{
  "init": "trunc",
  "optimizer": "adamw",
  "lr_head": 0.00492
}
Each number is 500 + 25 x the weight over its row's rms, rounded and kept within 0 to 999. Layers, rows and columns count from 0. Numbers have three digits each. The size before them is the row's rms in percent of the matrix's.

# layer 4 MLP up, 896x224, rms 0.107, rows 81-93, columns 0-111
097:521488480538524464515531467491481476471469515530508507514497519512505456473506527491504534516468482546550496529506514497479504475487456489542513480485484476449502478458491486504522508453502512464482509454514443507538463503479510489452443460511499464491516577523503455503523524508483503523481530516571470494532498481491555496526495476529
109:509493505495448406472502466503464536496514500518496511530515507548499490453476510489529485485506482464474539521507548506471490527455503510501481495514537499509469525515514508527499506498487497495512524532460516496445511512504465497531478455501470475498505518536570489507561484476523470535474522534484482541536508493520472519522509491491
092:508516559496479481505517504486523500507487468501497441490486457526493474504525480532535501499519506456522496498519470546461518498500528447493495506498498496503520496497516506525486465509475518482489464504515458491522442514451482508471485488477474479460546471507468503471477541526477463467489510459534485483491498493511447487492482510535
100:537486553423496477511522521483508488503514461517490482470473503520504527489472511496504525515523527489452491524511496487465510495495537507481511495471531523496520503486540496426499521489533511485500478494471525506457554475518495506532493491510495489472522492519468483474541556482505516493462492505508488490541526490480484461500478570497
097:501511495482501465455537509496492534457540515504442539528513519467488503462503516490515459476480540527473518551451460524515515464479541499529516518464502507513484509507515513468475486473539490492525532485503496487536494492528486499555439453500475479552466510552523478498495490489475480485503524474535488487523504505497481473553504521495
092:498498494490487455464493471492504501515492486542502504457505490535484473481501509514520475458467540498483482487500471475483516495517546510530499502495506470504521523488439486505520496525510487468498507551456503461493501500472494501500485494448499501543485586499523508453514521516459471490530490504503470511528466476549499450518501481504
107:486530458471504486518523503478451540487474470484501528487476502533474469475504477568498487477529487461485467562480434526514527458466474454470507509482485479535524494466494515488486538512558484507529480493512494510469480522513519539488469507510508490490497502518513493486547517515503465476488477481512496489494462512523462524528527553521
085:472505486478528454518505536501472497482497496527494448518500460518503516502488491529510477484490472526477542492473440495458498457516503495474523538496493498516506513457483510499504506532501525446506471459509506521474520486505493535502507489486460509508463509473491521438507532501477466451490519503535536500476501479484491545502527509504
095:504482457542537493538472495463486479452457514530483492470467423495473464523467432495496509540466506537472521494538503535478463469495483495481502497506482516476513542469429523516467525492500442468530525552503464547509551461464537483484491485476483513491484521497505519503510484507473531526502511481493463487504448504482497479548430525476
095:507466537520507461461498534480507492502484489488538493460488509517495477545541540510510481502494552490514490505483516502478455478461544538462492476525539494503499547501497512504511507538499516513502507520503501478525513509508490525473497496481537499460515508511478558456487524557496489480518536519522539568542499488477472510491478525505
095:503538515502509496451484526524510522494477463471506487473483512529520442476510523533490539535525525470488492485494498488498476462510501525459496494505506532549520544508502504508507505491529433514482504460495524510476534509501495497466476457489450500485492517482492504513470517523499495482494499484515514487527507463533477524489521472537
086:500520484532490487489458491463523514484476488482557544538502537477478475491461479521492530526498493492486489528507474491460485496486495484503522435582513495539485540486462456464476525539512463562539474500515488503476503494543531475524509489512473472472480492488496537459512487494513480481520474523502512493518466503485501525501503526468
100:523537517458512516456448551529501478494526490465469536475496505489468485484506522483483498486465537496490552528496490528510514476499513480506519495517512550506495497521496495493493504453516539515482511501511501493551518489513523484553496509496509488462500534489496500464520503500503483502522489548510517523511492463490462492512429495507
# layer 4 MLP down (transposed), 896x224, rms 0.101, rows 81-92, columns 0-111
098:512509514460474500522508529495492493508525447517538540506496497482525468524537509451500490517484465460467490497506486526471477523477544502502514472504547493527438528491508470493542497496467494517494491478471480493489505534530512525488490508526472466488504513472474538586514489483493473437522517491459493519528530523459482486529476495534
108:512478501471498491536507501491471468527504509510502467487483521523544545458523502520463504491513482469448522511463525508502482468480519467532512538446494503513469478485488502504488489493473491510483522517515490542487503494517551522449483560531503529454459548521521556524479459461481524496509523495524473448485515512489543491491515518519
093:527528518512456501495514508472501538502519470506532474493459504518496525465488498489503515539491476522518543476455510451498527475510465476461562478503474494494484464513465530483502535423474508483522511503478506492470495483514543490546518512518521498496465538525510505502495513483518533483478477518483508529506502511455537500539568453522
099:442512479541484531479497496508487521493493512464485554518520504462497543480502515519525496488503449521539502473489485536566521486528453485468482509514500502503515476520476478512510513499523529504525474509505487495534514506507508465486541551511511512533528467503503507523466435502463485535545519514507539520488494515526500526518508473519
101:507513486498575494478512450475489479503493546509537513501521495475543471492508488467499533517525548476458468512512525496509503442530454530494490500478503458529476519471504510546483504533503524480523521531503495519502486512495550500503556486497528471530508544522489489516467460495511553490546516536515516421493520510535479506478538474485
096:533479518518523458560493451519512491446498516489493508493497501537514476463508485496533515463515540491506499455526509514536549479517472489489487497451543509500490506535540535474524496532481520487470558563490533491488441530532458472487512494495498500559488527495525492505487459499480526533496485519556508516488495523455498501463506517484
104:518541518438483485487528508578525508530498520502545473495477510506500463495511510501477524452481554470496476486510493509504519528511481504455497524477532477501482473508475476470518530475541448513500529479486491458438500509511529476525449484527486537496530558465502519499499458483524568517523447487535538497456478449470519499528524492524
088:530515481567494501504490482554473467482499489468492528544463500522503482522493505508492485518511467512465481501538533510483500514520514503546509473517550497474484509541490531501517479526448514516462501486516493492552498498521501492568499531488508527451503471555469522523456496451554474518484497473534536489509455523495526510496474504533
096:482498479548484495498522536512495553514475513503493495509504518504509510547489469487455502513507488499484471518535520517478488539529493511500479498468480497515527483522498497460483500495500581516487480487495509504514491496489492557527547513484500468466463496524521540566507516498545465507496516505483525483508522527477525490479530533534
095:499482517472510543488495508497490493478543482529508526499542463498503522536533490501468473551485506491454512508498504485528498446465501504475542479483537510519487552492505493489485513532515498515509534469485512467485507494463509506509484490490484515495522494540549537540492482519506485542498497506511476489510528498481496488469488519475
098:482540490501513502486497533533478461521504515436513530502523492536563520524508493524502522508491510483497521487493497493531466476485446510478492525493525514510542518484563480470505504484474514518552510488525504510525466520479489506518505527531519501461500508485509514600489489466511509511514517496492524589527475490503522465502479479518
090:521487495517458542493489499507531515504469521477504489504476540492503504465525498495477488523522464498487473492514490482517507486513497525506468536482539504475485524552502520449487507536536502505470465528493471540447508535517526499499544521479476490507494542454503495529498478483546513517520524530506485537466496466469510472506518469476